{"vocab_size": 32000, "attn_scale": 0.125, "tie_embeddings": true, "parallel_block": false, "init": "normal", "init_std_up": 0.0249, "optimizer": "soap_variant", "beta2": 0.99, "weight_decay": 0.064, "schedule": "cos", "final_lr_fraction": 0.1, "train_tokens": 358200000, "dataset": "wikipedia_en"}
Each number is 500 + 50 x the weight over its row's rms, rounded and kept within 0 to 999. Layers, rows and columns count from 0. Numbers have three digits each. The size before them is the row's rms in percent of the matrix's.

# layer 5 MLP up, 1152x320, rms 0.118, rows 387-559, columns 0-79
098:536497435500509531459522503428590554505513467518458435532569431474479501535494524567446455495479405494543543465393536538490540518462587551606493498438427594445413453520467552487418464513390485475522424601435529503469462446519476576508546441
099:493572522531476582458428526490490589522520471407520484509511575525473545525435407505486545626501527522550564523467487484477482403502473535460564353543424399446444441465531520469468434377500510459489509515435525446489433479483430434391462463
106:521457448564522484573562517571615523501505477417480476597533590474537485526506572460489479464456555540549472451460574389585560430440601544379535557511447404508484586540541451546458488537410447479545534441492407496458548456384521475511487499
110:488563581468385529452372461505511501512460531484546443497515461541579529478489432527538555484520475487568444460535587490434502537516579505433404425493495393547603510533500582452480504477544436560454459435525505510462509547459554531477491526
094:488484481446416542460549475509478532465493514465437537488559535518419439494508464405576586477463470473544465550508500554499612503492553332457541558483585596558445499557527495584456497527509440445404580491504466526562534490541587566391539535
099:354515450524509534477429567522492588579459450501540537477499518517547485502496656467500482445485456496457551496586586538494372525410471609521527496447381551470492503496534436457538476577440505436524564519519540497506523508463496536462507489
097:443507462479496586462556528578492487466548454531531524508477443501534637538553438543598586581458560562452496560439448414525536494608514457467498494407637483439524555566469504544491531514457450498472487589587470500606648400501555489464453544
093:370536546382468513400483492526494539548330625491551626525513515469572550565504513519522408486561498585485509489389523581479485473477492483527484425491536503598543484496561472503512551459442502547385524490618503560602500488516551499500411518
137:583464421471531400481542480567474481560449526551533469463370515542499482502460459507498605598484522495452490484488501501415549522535416556456518594365529510484467432510542457439509528536487449550466506496466438510530479465535503496403499521
105:512475501467472496486483498597506501401534549566522520446421405424483430502514501535500556523512497495560518492539421449513415455546538530453598512530477515441443437600440521497574553454418514518474589493475394504453554453460543545539520502
107:513492491390544476514508573536475606530476476544449536488387507433416423517425507542475552471499473513526478478402509479483489627540490514520528530455393550451434452665564488563508481580535496477445561431444522583513488541474473579543471427
093:516470502484487518559477494467508512503523521448537562421563440418559458478504500493503537454439413521591444562491357479425444488448416535451412471507547492549482507516496432495446491463570564470528478487452463582425561524501549640541504456
100:494553497531544523533549452457524533468442577518507437451444425527482498532442491534491492535510510476517605521408464521594548456483525374452527583538466481531463557534566496467433464501454469476497482549446524549422554457512515549447464508
097:535509467487453491503497521494503428548439406544520448548478466510507461562438484503474537505458507467514551515431547593613505502518635463473400600538463481470498422502505543448471451488474497463529495478530384486531470456519579541480449435
096:439430578544562610522467529612639487447546403538544464544534471554580451564596472478446538513463522472474444509484567538555438507535509496431458481408356445570497557480498515460456481475507511413472463522470469459479579447560514613456492415
100:561513399467461509482546562553581388463533578530427467483462409489477508425570500524538514526476542448495535548439577468570534535493471582448554502544411569540427517597445407430440453467606510490531565512553435505458500472453466567466475428
105:423447532555493502494382447495498525474503583425493496553526531519494535425419499488562536580512547394580468522447552425533493509456501472467435456496477512488495471488496587496457509464485496434490575426497455443561504429474448434461640555
096:486530497378480472532488623507577514480443433503515439508559421521513555438514484435539536557480501489432561508568497437451435491430518451454460504567501551538440528511481499495552499537443548469484547533524562539493427520610499602484531541
099:532499559517554526555580568507525501553424516384471384588492496541440585431533523499495521497417504468471447384501473498520492581486558488576439516408543515504452423511515404541523482484538455431495557458458451371451577544535588418436446477
106:500541532480498427448476421540506456434521504495456538561398459574460608495475559476506527505406467483497473462482417495470494522515525448531554522530497498548451533538596502513545437572526560505509427467472618487430497496490511465515554519
093:519617562487474511543483414497558491472487384514447438595477544579453541527537512452522547471440483551450517595574553491526517530496492532569404499540430565490476526515503431418559471507544477464502437575510505595482516471440488448496514461
094:527488446531477473486572595466402558445462534525578451487494414461563510550599474571368502489528434486490613496585547543500521515507539487555471588532452574459343508448562460559500524428476460395498532470426511510438506408509505537459426521
091:491526444504417513545503510412486612448506565523491426532369457548485442420438410550540526515532490500496491505533461373413458577488486533530494588526489489529507477502537608437449538463550463451537583467476500532425493509495526536437398507
108:600454425571483438365501559597433485475474475443602605484504503482513443508511517624521504577420523476622471396483479558557467515475450419512526515515533499511422470569532577540436505474511461481526478505462453517542563649408508599446540451
100:388580509514430500515541497533525495434505533457483528476532424449542532529476547561424492447547548402486400506442583555486513520397563547503527478475556470542395558463584564589474425401576503513519537586561569475457560511563517430531507550
101:534472471490516534470611525459482445455513434501509469523493496454493570533498520530492476547566524585504541604492488516577496533489442457543440518599469589525540455528468378536550525560525470453413540522462465489581442417506476483543538435
094:535555441471493525512462489430505480467520566370500437489471606517496556564494512498489553527472549503492512505493454544471508501605498493480451536476501542581474470478532495475427509500460526548484437584505513454594424432455454493464491535
095:393527465480418517409468446491517600463530447460456432544468429539508454484504558496542471520515562457528497443548480570474554570504510557492436614526499491523539470497459530577526483566539388575448444490451446544534547473523509399491487435
104:491603472555492534480514526570433523457439539427486482496509497589498524432434469561540532566534456457536485518502584441473439528438430432558555557537522505537512458536505535474464508598530507562465479470430458499497504450376544455454472563
094:498464539474555482505558555448496427465479405483507463518460535473530570470572476467526513543484531437584537486456533506490477501551482553451497548484481474446381400577481555491511452529439543461521635464505406511446516526447551522471534491
087:459487544508477566470544553482570477613409539548548463559540600504433512454498591560525480447490545549479515498498469495454441515476514591549526520514501502438451573476529456658431484481573575490477606452481518516460411497570575565364551498
089:512473525529472455609555568480479446482451560595485649539436620506450587532522547511522466483512411582511521477449506441532598466613559542471473475451477489506508530444565508460473575492456467552473510560485614565483559406551466551504569531
096:520399534473537532437377501523464550463571478510507519452516482487545525470501549451444559411444544532557490550541537565564482434565498519473597520544508520526461495398509542531516461559535507533418510521587563509500502419500559550445453591
105:523503496512529510421467474465537538562570441485526533468490450459427483560556516648455578403540478520548582435566456452472522524438486356467471529520376571500544440436566579415549575529562568497502449513519580557464526410409573519516509538
093:540501518533472541454394553586430469539564401447467499438437442505450518499542623545601554491498531528466500486582480552593458509442540568488406419466478456520504444589523468449455554527452528549475549495499446477507595418509489519524478392
097:560536545405509549442357510519506418470498544458523539564454469426497521512587502497477482443461507520558490466558545508487453483514485612532514413401458433471572442556534490533489518462399520550475526468416472466569459531496532385529463502
087:585516593596489513457517496455473570384525518454491470469570505519468546446478557503548438406488540478452453579430456492493501488474600534503501470487554444477536401513456513520452619468530530522520485394493561510523589473436500628572501481
097:520550462600579455563424479501450476470549465378489490521528498630584426471531480521440509514496519499528485533564451582535551483610440414418512516529489593553453437476446445482535497502560577585475491552477482522510510598480448518542485451
099:448536561473486471477514451538576447533595519462403445530476461522494510558541498622485554504454514489483485607552491529592529529457543398512517543473533517573557474516574542454458544459503496483471447569550423407516568537555529534482487448
094:486470538521472573589396486503500574559547508528449568499399371479406546506475432528509555523470482525574451483413542531587522459474607512485501466453546475531506524548493517481495547511503495562492550511490475508424544504480507481480419508
097:522568522473527493474474448422534489526414500575583648527451545546552436537491530469528449526487394467647524548578475494486543476432521486417482476405422555526464529538487491530507519542519563438585512550577548505409457533425535469475420516
101:538513542588506411496468528421472586464457432472499503514515444599506515468449444576460417583478566380450492536608524483564541525512490516578481505512438400490474536437482470389472550517446476450538534475419525454420512471560402473443475505
107:502554521448478457413486493466488471538492499457508528566485598615575416478487468493539484446495530535457491368517458424488540618546630534433505515500593525558479549547455480497544467540503443523331533473502526568554592514447452491531542511
095:432477508525506479518509515489480530546470503451435594499477509442441461465471500544477586361566449500427534486472453439487446539424567513500494495500531539525525510490489384362498517473495496394500495406532570534506407498492476555506482472
094:463567430481493568525533419482537488519507496439449512519499545428412471308473590600564506511537512469510444514463418495516416524558567574440541400522534540478605549512486507537437550521542540491419466571518491573531462517541545435498525558
094:504590496565466441454427461553396507429381533426507538493517462428419500491498593534416511471469538548559482491469481426535506503545535493590475537495517599504505540493455474565572571457518517568525467439514429496429410518464471449556554546
102:471522499506465549472526470474465570547474584578558498440596585550493460543410525524520502384487510473521447449482585400494406500433433433551533485533538466473441542515536527510421495461594603452506584521499375554419455534479514501552501624
122:413499464479512553487530536503503565623473460449502509597458459575434502613484590446544568482417418504503556440547479502469473545545564438534473470483524501417517492466500557567375452458530631451417512571449378579536525516514402532550458479
113:576484496490498472440584513504487569489460458551570465474478510520483489568453459556568529452439499504565522520566525651491512534481487397629449530529488532532463528526555509456458455519509560550546565511516618428465558507381533542522477498
106:498501503618439575547490467489561485509532457608497561460500530439417493444499455435544510435456518459390536502513485506458526408545512451452485523550446482583484452526551454524481481503535467413420486475426495568485424509496525536438523523
095:587571487481517522452421461536430477554521491476558499599461354429511463452482546461501606509358479424494571486507497559497458614427491546484505555527479557499514518496549491568386519461520470537442399491491466579514467471534415520569541521
087:556484521481502526493537476544550511523448421456465456442422550612511451517531557521515429499492510524388416483418551430455588527513444508533436531562441486522552482479516595525533577523493444511540501494565497585484487402475603517495539455
098:547428532515501599463542525511502523446509514432459445579532464481517508387514504528538316550481378435547542392536569533461516531511474450529484510480566498497440493535530506542549523557492520540476533504542430531491547549533505461449512545
097:523597581614503580478478471549587472486593490520622484507453422432506432524486472504442431526416512500430509495454488513408622518540498511477494534478518460528486527369606539447538512447474481476502509522498516510481483501564497535492534538
112:511490526571435434546537530597394572430448437463479531523469481494565552502527503460472559506585496499432476449494466472543476437491450492603572523460546469419449476592556534423565578428469488530403543448455563530524497589536514512520565429
105:510496513462522448445518486468533547565553466510456469421422454551396473581496563517499590491509508612507540546491476520507530564499506514526461473456477487367405494522439536445528496501482509567443574505510591516529512546490489544520536473
092:483464483439450483496559432491532524463515509407560514517543488604427507463536548435494507453466514518509487545471518473552422536502558434442560403443487420530433517580492416495471531499502519470427518422464494545559385506518565515620477626
107:496507465530435567466507547541512544503453594513489463457469494518469543413576594503513537549446387499488558559439502491384498472487555498452460514518572437502457579449481522430537536526439588510465529499530498521454513522548477495432423519
099:459504405497511512461506393450593464531516549567512518498429521475497515426543514512554579480515550507503491504531567516487494388484418475496437471476494516551535544505501452455473479544452532528451437433524458435498506434447494524506487426
097:571479550476483478483528543524470597570455545492509535394460514442514519534489427580597464499543495580547459592561507631466467528496532595535556509544408438426564506512534492470490582527496542373462468500485539492556553573451511465445537529
094:561529503581499542524503509492425459532479565435555462456538389489450458484508451579639582542494522406497525503558525588502573444532524534542531541530501445415476497487520484426498377604591569468571567451487477568617484542498457547445554506
090:490452530442434406530486527530532508533477488476454537442548503558468539567514452502450488541491552508487481516529478548449554481485531467508528495525564482456414490473526537517490484519489473512544456491550501460422531462459583529505558525
100:570473472535452516538373554497540575449559497501514543448510417471592473538468581389485518443575438461608418504478438479572548419407498528436452461478471504570515552551550612537490520501477451525542404456511421436487487595505480528516513410
100:588581479475491449541467529493476453404566500460521542478448505379431430475539506451538492601613516376548453468499578477464548506409489409429458528410471528574480425489487466469529489494528498630485543514493501516462461455577463469494495505
100:491419561517510453474496565521505511486484565390517465443516508522464489530493473536575557520572485484554450524441642483561544476500512509515517437480573485510491509491533468548585534434434493473477468563514433442441520543446573525570520459
093:516540432536521540458491540477627447558540501491474520477450491513443581453581434531530471525439492493471520408578432500469415456511484601503473518486545518543545433424485551526361563561484494480478491476538452498550515553442419517485542574
099:485528491520436561583415525456455457519517410498498467543518498543564551495537479477437432510485487481556560502495526480525452446497495508620505436432512582550534500379503569497521362509560421522505538553511527485492514550441512502487519533
099:523505593499555502524539474499622408493547510487474526436403490594472550530498466485486490452514485508491479436498459435574396453567499408556429473551498550580481466435428452636498428525498505505460397478489426546477429549561482499540487491
109:494498499530522451546465439528521478486493492468434518519524532459484609447564500446427445428480445548404440493562480491512554498420486523499561533489473503570428428460491543621605520498589385475439507526542517520598530414456485561443543497
097:526465490512540506416472499557411534435549527431554512512557430592520592520501494412470499506535417532538498462481473544360483490458550411470534453378549521519652479449411366553488455597525544489507508503502546519570475462486564380532483586
090:515440477474450480478480509454510555491452537417509557572470578494463497489442504477558503442484467453469416485526543501462519488446561507531413472578441482444467555528454416438466584464471379468504461583543533658561488591462569557459546580
093:516485503483445511549456549550534557490591524512523526519566424532456513498471443515547516564511540463470545396540525610508446526476461525509533551536479518564425508458507441493551471449495438455525544484520543438482523430547480577575417560
095:481486592476432585472483512535539563459429515538468509473488506463530521470452436492534573464507550549432466511462495514464514467399495488421574512525363504468496501442463431529568524482466526526467523548554464478517521467460429482483471525
100:516500511463497492397499510499482560545459452539579457399585572442491596466481439456494493493525510440597494504345557503534504541457531580605426437470487507481511524525566505494560567447368553549495444429582434569515505460516481564431481478
093:417462551524441476545493505401424446519503551450519367584508520513532463533532496574524514550561461504444592402570421341510515452569615545483404439501484582440536494506528455536550418472559485485592577480418482472540470513560506495515567548
092:572487440449571485525457545524479453534432486565369469628512564483560529513503535547541525576454403472458540494485540549409476474517473597435527530569467506481445518432483567550538526442503575487479459438496537565464517599541421534450436469
098:481513584598516559447521527541481504428566453427437566492511536501500431494537462531494585532546477489450529474467564410444489485516512489476532596519559417511562485592529548531478520547540509466461469386498515520537511467470506530505421457
102:406521491456513532401473545560463444509448528447484516525487464581481452461522459453516479544436455506526548476512547487477460579470502511499487491523488504518526506509486572591520529555405448601387491560595485472495474602514447525449442486
101:517594501460510510481413482503546616385491535445549510459511498488529414441510460528535538524552404532484469546509587517529530448424540538581568581528534560476434498502592455534491543465485534517416453381488508590470508532403475526464561437
111:601571509532499480584583523551486528436555506560492513529510529624561545503482437533491532480473525530504520469499552556496518516440453478572583418544463435521371498570482514510516487505463506508471572463477556516421611511466529530528526596
093:497588560430526519468569459391499477474445516512390562417511433473553505487566507492502466489481426480485541495419535509512513535425442524426515558482480537526499570500488490574500555452461453498599472527538496542456594531533580537587467490
093:481533408519488488512481467516499524478484480464516528594469550426545491481460518537610511531449573575509515496510574410478529571523485481477525488547481511496451512460534495514448516560384487394462532551482535541460504541487429467506563449
103:578566528549434550595433487549507550452447449403557570465495539481470600528514561519489518467396494505485530558507562480470436452458399568642504512487522571560558493476578540534555473454512456521463438485432538445445538483536545449520569413
097:511498492601507547537479474457437520479554511512381504566471422480543537543469438509539540512439499485487511386494564428406513517518540531496492452528424538496542467569587462448557400452490579421554556555422362536583525513535513438412423415
091:494440568513448537534513547477489496424564541511519584529531461437513515479423530529575600470450487525483619522515458542526554438506473528552481644458438472494455524476504462534423471514474606438481554547568482463520527425393516494409442494
099:542609617495572498457498512488527482492403538540564457488480575516504511448501555558566568517453571513481483421536413487479503457414442446466498433451523430539590438486485525570411475538527557596513421525479487451482460569541493517551558549
107:563468512509413513511426571551533421538528526487497482487536444482549521471527487564468513552449539503507538597511473533478633548488480556520465560505440568521430517478523512517470525526507481547536480409509462527517502543449589555487545451
097:576435552468539502474457547585600445465478421605452439499491514487529467488557397496477462548472380452428517544454474493512430400402471482513446493585452524493491468502493483639519552637503502420466445469518519549608570420522500454514437537
098:489534423528503478493509498489575462485458503477412493512435435507430514568525444450530529436427478598537567519561490465545487464531537412486451536534509503531453417474525586539573564464401567527501472495456533559489539645457575464528476506
105:454496531569457559515551507511448559482509491366474569485535563606492510436528485552477462561440613362537497480455496582472532458449557522536495486526545477449494466513541447532480556503478542482498498559591491487412505511635544427546446444
092:458577514468447479455502500450475428528465611449448470369519553494541335472490388508508475434495576566503424420418498607455514476524535512612440511391481490449470495505580523569439386430512490601519600545520489484412500450554470589525534450
098:595435476491521493552458495498415574415586508476491499490499500470524501501503405445475450496380533542492526457385429548469512443497495445573517596501396526336492546468490503483437578469447497510511531461524525539528592507488450465475481489
094:540622449492474498554525472458454576409646496537523394451551501523529443545517544516509474549481483530393473536530417519424537532470423520473519520515456539512471477513540417517516461569547467551430367478526557460472435543508470506485488555
101:427547510495575490604468558511514523572466541523582500446483496421567500537547576552444453379472452482544523561534452439384473528425543512438540507534497530458438411439449561564500513526543557594478495498515454628456503437527481526571514498
099:474530559504512510474534517554464434396491503453450476476502492383511442553526474453436526440435548510524423524456525532485509567476577452453470468546494410538459553511532494477534529425479487390443479484491489541540605568616475487506448450
108:556608414512479563440500529452566487424498502502566532537492522525569524435503477428438559499482573491378491514453433536491435481505508469510493549486434489488526457447545479492466498415503508441488472507556590464542551492519620422518540460
107:590551443495496474507504489606469507512500590515617500525478542470553499422510535636541543548518524462547448430449508415499490458475423495503516524568517501523492437504481470597441463490432498461511540554445537528510529467448520534538486476
096:526434541493532526554454550518464508566428415510440520524419477522400530470440492503544560444451335478512535478479519500492446552445536499602524468508482511482495450535485456477596490521450528395435526499488508581436475480415424525582484538
115:492485564578455508493451484493515582500412436438395561489444426520570450448495512577623529537502466501593476468464566596464535552465571442499545562458465453570451482532433475501481399519462597550449515498485458525503423619509518458616394511
099:546486414574491454573509476576591515441583440458524459498535490541558505517459470513496517480501535401569534599509532469472568530489378410524467514592512541568510554578510453510504407456487421511476542498540575566421502504475515502507446540
104:463493501652424560527512523506424393489530454536483461536471437452530450506476524528538507470487401471475451533481520536487426568493475494401523505450546460467581508484493440521497596454455568559421506571500517462508484562389455459454460486
101:494487527589445554538535567384518530435487543486480578536573501540430518510469547557551579521419556415487532482620474479493588455436521470523479588474560455508460477566481602523516368473373535564505444456537527489527453434524492474462506522
095:415513520427404438458510451511530486468544491482560500458521525531437422467462486484475493496507540473433369537454537519535423459514444491527529389553541478498554495488499537500516459505627485586532491385525440526426464517533589374487479409
101:445532525629547492465529493556531494546471492469509533511524543482435548350526466490473511433457519486553474527536470520479532494467530444575511469536424500542520491530619485447484461584627587583524587496458439454449598518570475518487446546
101:515566595500459478583419493547537488506539479510453485483425503480560573435575445351437453557497529466532554548486504580424515579492549570471508536387478605451575398465537563509577472477513503540461413442497518512410538457496490527444451512
097:492439424507552357583500541478447561544584600396417490538491481488456508427539615472621509436465535511496500457489529491506440512426542434545502477509472472460426456523483451476499500457520531449452428541423521589491525502470445537426535541
108:503534476474532482473484525519552517561512496496514508629420400569526428515555578457510523563433381385472493485478530549452503491391526516594558472525584511453586499509412470478484530528505495601562441558549566474482484516554495538526447579
100:566593451542436543487473532501512547548483421404544378477519476484459513522429538457469594453489486506403536536510487624548469541582482474536403508372564532475577453539564535548509471527543447391423456483505524565404511483538524479482483514
102:472496514487412568465549472476474519478489412476514511495515464583540550476501525464432516440488432521416496517445459497551451617440466452588550492501420516388476508539518591531477505476452463566480433506597439576468485465490534522545479519
097:440591526532535555566557489466493462481468466478517523461587432554549432525492525475516476594546469460474507412587535556415530548466383423554396649437460444492505562512556504452531478552483558471490495510533479524566665520453546472505458543
092:393514531407472438463508474476440511541527477542386484518512485591537476550481512543488458467446474504455460515382603467629529487508464541470436526464542515567531589520545477518587438422472499472437642523518563462574539501501453454551540536
092:489469497618577491510459556457509496503465517466491550466509485615445515416463513510492643516422521463519420502601519520450582547457496470531470458416436500544509527490610461504482441454473549534516442491490540486478529500408581445528491537
105:411498485532443542432531465471504515460451456417444554482524530573472642519557531464488470443563575509513540521602420460445481506590508516525521489536449435499506490510462457507485549495489609516555626529554510599473447480569496448505451537
099:479558566535495599532516530504489560510497458586515473468402503539481477437524520487477584364512436564485490434527431546470515449515485394587521536517479488555542587566471418463560408463415520460454479478504461518504555470435452492497487542
092:493472457455537542406484596598484462438473508450589491474426502541527560482408518495572532465503613386516414527442514561564500509452519585424495458487487523442490406498561533506531551490458411506554523551552563548523545504466476577596437481
103:446486545548486433503499550409548437489578524453507530405487511436468465474542523545462552491511438452502561528456553495445539521551518471504430546469402580591468514406613504462594554462526523528498584486488413424453422481485543357455587512
093:476464495547499510590419578547480397368487504529459452520477460451546428503524464575493487475532441449547456475568518456519504546522462535481447510466470580488447486520499549453520422535504570591455499505499535469443459419515509398450530535
104:520452426470528522474489408476416570506460471539515440523513383447465451445550465514514583481472491551572537494546552452526511490506526466501421443470495420499555372516495460510525505519592444520558491508544485511582427491521549578509508553
098:537378452515425527568416441448493494469423496490542530442501551444464519480443524597615516599531522555497483528488460498490425536436560522482492520568432598493529526414500502438594447525626557515571572481516531500487488614515516541518515481
101:572543527514477471479610507481509528479489586502480512454502460535570497535458463557494552639499553554482553469566558486514515505510487439462538473487520433513522498507482440551504550501445437547465544458439416522572536526558633466499622356
137:474589442502492512480513482529451530507605520493500515522518518441544607521508463510497527525382447600468510430521487455412517426443455423525526522483513558419510452545537478428545466466562470526510444409480477548471537497462534532478571530
086:456517551516555406453509456492506499535356517575519500437499533500434560508506577488491500601608482557527485521616532494466425462432501482525408413514517434498489466609449574467502512446513546493469429493468491532514531565560503450385505474
095:485478489500604468455588485503564569512523492521470605391425473502387462530620465422476444477523617534440540474515452587452464433442500537561448465466512509550471569510459578515483421519523512497461453513523462494473631535529455468561456531
099:491509522508538539574496544461438548458418502451485478502534450569438501535515481555481556408517433427564428411509470599516454544441460527453503520545448503535510410581522503586401510511530462503540475444517503483572442424576496424427460497
093:441615452577521550526532509554471481471418499519482542439477539502553477523535422450451575517480557547615482434487565537431582524416510545565547447491574483521377479425420554561533514448521498468439562503512526597427508483495509440465528586
095:567405512508591404496418475606498568494476487490519537467606429585441486455539486606568419442481483502591479459551483472575519464456434409514543504418506513580536586470459494489471553562529425510558621518466523531542395466378571500404498515
106:531446536517445587565493532560480520508508477586512455504512469467483493550489551589469436493497400462363479584444475480422479482402504514470479615521444532467526518484467468613504470464394539559479519386601520505502438550576517452526438519
092:448570541495462531501519472533500506471494562451496557555468528479488568609528439540478512506543530478485561415444460425557515486498538503503514580466559459493502443442549530486501531453481489503513552504395573427526555515617539386528535521
096:485509475506545473454423478583474530496595529498457435493503552452565546498461531466591487461449482494510531616407450412405496401385500541473496514463546448542454480489561492535486473534545448504633484467511380481491527486516452423511508528
106:618513512573514531514525516445477490466571506599513423584663576551467441462482559515518555507408328492589562562488437549524481562478509450557487542530496509539527524541542546461387531511483485432496588530564542477510496585555496596468480506
095:486426508544587492501456467510599563552549481474573534541471462455444479515550587423505510564463463461448510416454508548444504561482460553518502524479533537477588574547522542491410493533544533495562423464448537415571505506493494497538488544
105:520537473483456492522512425540519589537432531483504366441562482476506491540567453477562434462469554563534496503529560448474532440508472536510472454542543521474510466488539581495482513498504492491450552468518505544419530546483566526486447435
101:490508420473396394568498424443508588532479528553491503511479469463495421481513468464508527449502500548494546493566480463497506516365511521472429407599542407556469505482519430536487525514475578546464460519569555552362492479467434394493504462
112:559504464547441523494436515453447419513485520502566559507491563457564468570508625518453493519437427518478465546565482622524543422543558531544517519469434466480560473553486466443466580539547509582493454425546495512441574463557500501497442471
103:548501469503574517483608525499483566563473578480517551528398533514522642510474468498460536494477557548456486497465418487497516429487533531519446543553553434561499528452525588473428578525491435555482490497469488557673466489485382565497452434
095:444466512517391515520463544489550533528476510577405495557550539529515488525552416535535449509524524552477468481546402464476551512397506539533593572440471481548484517514533481445500510480452529450474497516475612457504577497495483553464538543
099:450451395590505602479430477469573460334494486526503508479528489428524508579594453478515608525547513524448487581553628547507520488468481554491527564544510433544505530556500448533480524618552454441517583449475562473485481589553535478468497446
101:465562533500505501517444477419481418438511530566462432428493499474479453474489650488425525497498596502522491502525467456489456503472491440534456507560571496510458516560548524461495436597476426469500581456473410515543582618375583551470492535
097:545529452526497503539452504570456548485448442473481569560525469551491449452493479511570593533391495581481370488505547552560519480426433440653514523620479496538527578514449542545408561508456617546525478516507556433550510425500508524547537478
096:495529609485531514510577552558497516460445494429518398539536460503378521495436490487526467570506533448478469426529475502478488419480494585395512429411491495571521568518512500563575480430433502532551547508440473560553575470426672482527547459
091:563461476484475427541567547443498485543470484500529553583562519447477515491539485508512511514522568454501546560524468513397528486535489518510546568608552518429442564477451486442518501516375603513546542434545509486485503543415517565368450503
101:583499513503524507597493477571423586405569457556545496506542402551568455572527529605502484465466443504456463424527510546514501528456493400412564517465475570476589565459550424572557489536456444445466468517492530506445418509580608436471403481
092:512470482568539487397440522448487513524431519490443542498484456475559507511572528522473520579544435523510389471505508474466498505433601462418518463545628528517571522543525565512484505435492436555515464495457516576428510460542601501432436410
096:518456667467465520472501492422525517470461497482506457536572431414451434476498554427557416494559492582497472534551534381533527544521611469590469464483404486465572536433521569450504564473459525398488526491498462583542584493505485570511473527
098:405509490460504491491472483504497541516449504579481554491486527489448452508516497522519522493434547548651561542445446517422444567512466539536598549449508586460434545414538517414505620568474578498489562426442466540443545569542508575504634537
090:509470487473554567480466553536532520549584426468496471476581475469498451587453505540448407522514459472527498513478396474498503417444490463489447464590510474524545551550507569537530514428523510453503455432469481445555408467466490432555457446
111:515455454452456431454437353444558429375483518507547515541481524532457488585552454500468518376481436434525468449556484574462545540499492503475418579522512415508533497649593563551455450496566413583424506479539491461535586484538481541425499496
094:462444495589530442480538422518560436508558478479498460426536540485530451536432393526539570499462492412506575441451584478457362451469534503534563533479593518617399598580517493495498481493431498453476543483506505505516508526563515464492494414
108:527470480517453415555470496523499530548575512490469503482534458501532482455510472615493486479513424576578464512416514549492479484429475502549548552430515487489500526491391472459570623545459550485454515515595535511428453436451483529425442459
088:522491538601584519407460550566493549540504560511565464454437448534555482483500463530566537512488510478483564461458383487467508554550522619501357510495526465460536450517522457495626515514508486523554494459474478533426512448540511553461449523
097:543428423424485504525501606498419526525532494455481562498511430498571506552508448576545495486523550552480422499405432569543518476397439446502535457505536502450569569506483492459532516431516515503412458456530510561463531477560514425487566489
098:509419409473562468463426476546491532484513514483504529484558520497431466510491485420412608486444553496542518518443545540444527456392472425608519504513383514503418484507487481473471483443525445610585518472445508347405509477498541502491428520
109:511475554536583518445489552572476492444496520570544560596470508525483482518530522500431533511435612444443487525583530487402452430465528453529512512438567539492567471538525497496510466589414509461572505564499528523483473469589505572494513480
094:423581517516440482440462418492592430466453544459484528514508513537470445538493442522570565532497474425500527410530530507488413540535398539470350543570471470499491543499534546441463514345585536418483509578555473517549466450534548497475551588
099:466574522432457458393485483480457562491470509512520511453560493529466571492396508418469516472474537555521518526496480420466402446445632518465425395474442540495474497644550499489452525550565456568501553483546588500519519609537500465478576511
092:466407510537501421510556528560403507472491524491536466469475478495465386411475556475523457535511430513446447439551495543531566509437461516506485584513464459540459573446426482504546546503529538544509500529522506496574405489516590573549486443
100:457531551453466456404492381462462531444503517529466522463521479472576517498528496443542564486527548423446485543431496500415548522481499495488547554477522524449485472493507532570484456495412499451515542544422378525458479497598542586550508523
103:541508593492522642514420505592427554368618521489561485520494528498562584514553441406509484603414481462483438426423500556458577441500523508541510513523494500497498532550369551541419511492472521540521588443518445528500560534439583516487570448
105:435467527556509558332328423512425399419508518476483450542532532455401507607517485519483505565586484429542424502527446496548489508496467441465551521502636576528534524512579443492477517492537436574555546474508393475469535542609545488479513510
098:476529541463451496477569495551495531510512535404553503557462515528496610514487534615495508436434494456588583347474497479509477468508454460425487464529564554527516495466493538485449418543527504552413596530542411480560452536516459521527556474
097:486446467447558458484511517523546528510488568499503479633510562494515500492600468489589510470371578514525551431435494526607497477576487498479519550568441442458505400475504464556540446449484397543459634443471439534521473405492542532502622463
099:502530489631472550514461597494492474466443499536554420550503541471467517525501492493450467513567481527414591434491526564511521519492471546565598463454443509510512435408533494510502546521525431531446441521451487469502544456533525466643492498
096:471471453475413494498512494440582520420491433477526537482510508408475517608638500621492418476552473496531480451537481488367513539516522403506570492568516503502424574486502546569501483686463490494472441502527455569489595489590474462470516528
110:541531441450551587560484514546540577489565438559571543448543527484440492560513389467552561524481545497456646559451439508575556578538422639518450528488520534539433538501433492544548450433520548542402539510496488629450534468574499528546496517
112:467437481520452488449509544522606525513486561480447502435563561522516491478571504508490475559490433457583452536563575557441523433477486544489549477460481535475451586471458450507386507511555482520516485456530428514561538540537505478564537499
105:417501590610496503386499459460553373536502563512456359594513459432613466480551487580450511496381522442450495543591510481453481533507350586418451572523503468475433546514518524528450527499475515525555475461537553530399498579529582525496475577
109:519536562649455510511452535492557457475468447522533478628388586492445522512543505477479441464425512480465505519465393406377470458437591596471579483434496519475501496493535417572559467473498464387428431448523527521525479453582514580489529446
091:516539479486546424459510571449508547530489543583488439527562520484428548497600539482382503457472564512417463415492526553514530526443475461448479558427564502447553416529505469512644522443512416475457484612478523480532545410516449562511503456
092:600559532504493610589446472498558460540508487437539398489404483483472591534506375526544481450470403497439528532508560485573490490519579547533555558485446497462503510491458534521494578486510530516497460471465433446512554486482430503498456554
106:548556556519481500528571600437501489533546456515554540447512513459474515444614506507536407476440488593588533436515511520457462492449559496543491489552532484497504485411497541519496564614528537500543500550540493617509481566445444499493437497
091:441472467468519520466497463470507454444541470580570467587455466496486531420543486496464480488573399561499448544540497431424558503547545561473495503417509577527466524548607501497510406532567513506451483508430478453518483491441443536578479538
112:492532550449473449526506523483552572480415504571526538516610548442486363517508467507607489520472483477565499553521501436559554571476479535543424460486393475430548520534526420492488486564553573476565573493422509516530469459479517599490572523
087:473516429510478474480517526451534573556409469462438431503457481567542512413506520590490527480483488492459577476503498555495486486420493472470545522544513435564409486539574444505430456445587575425411577386472458517451453570459524460471558488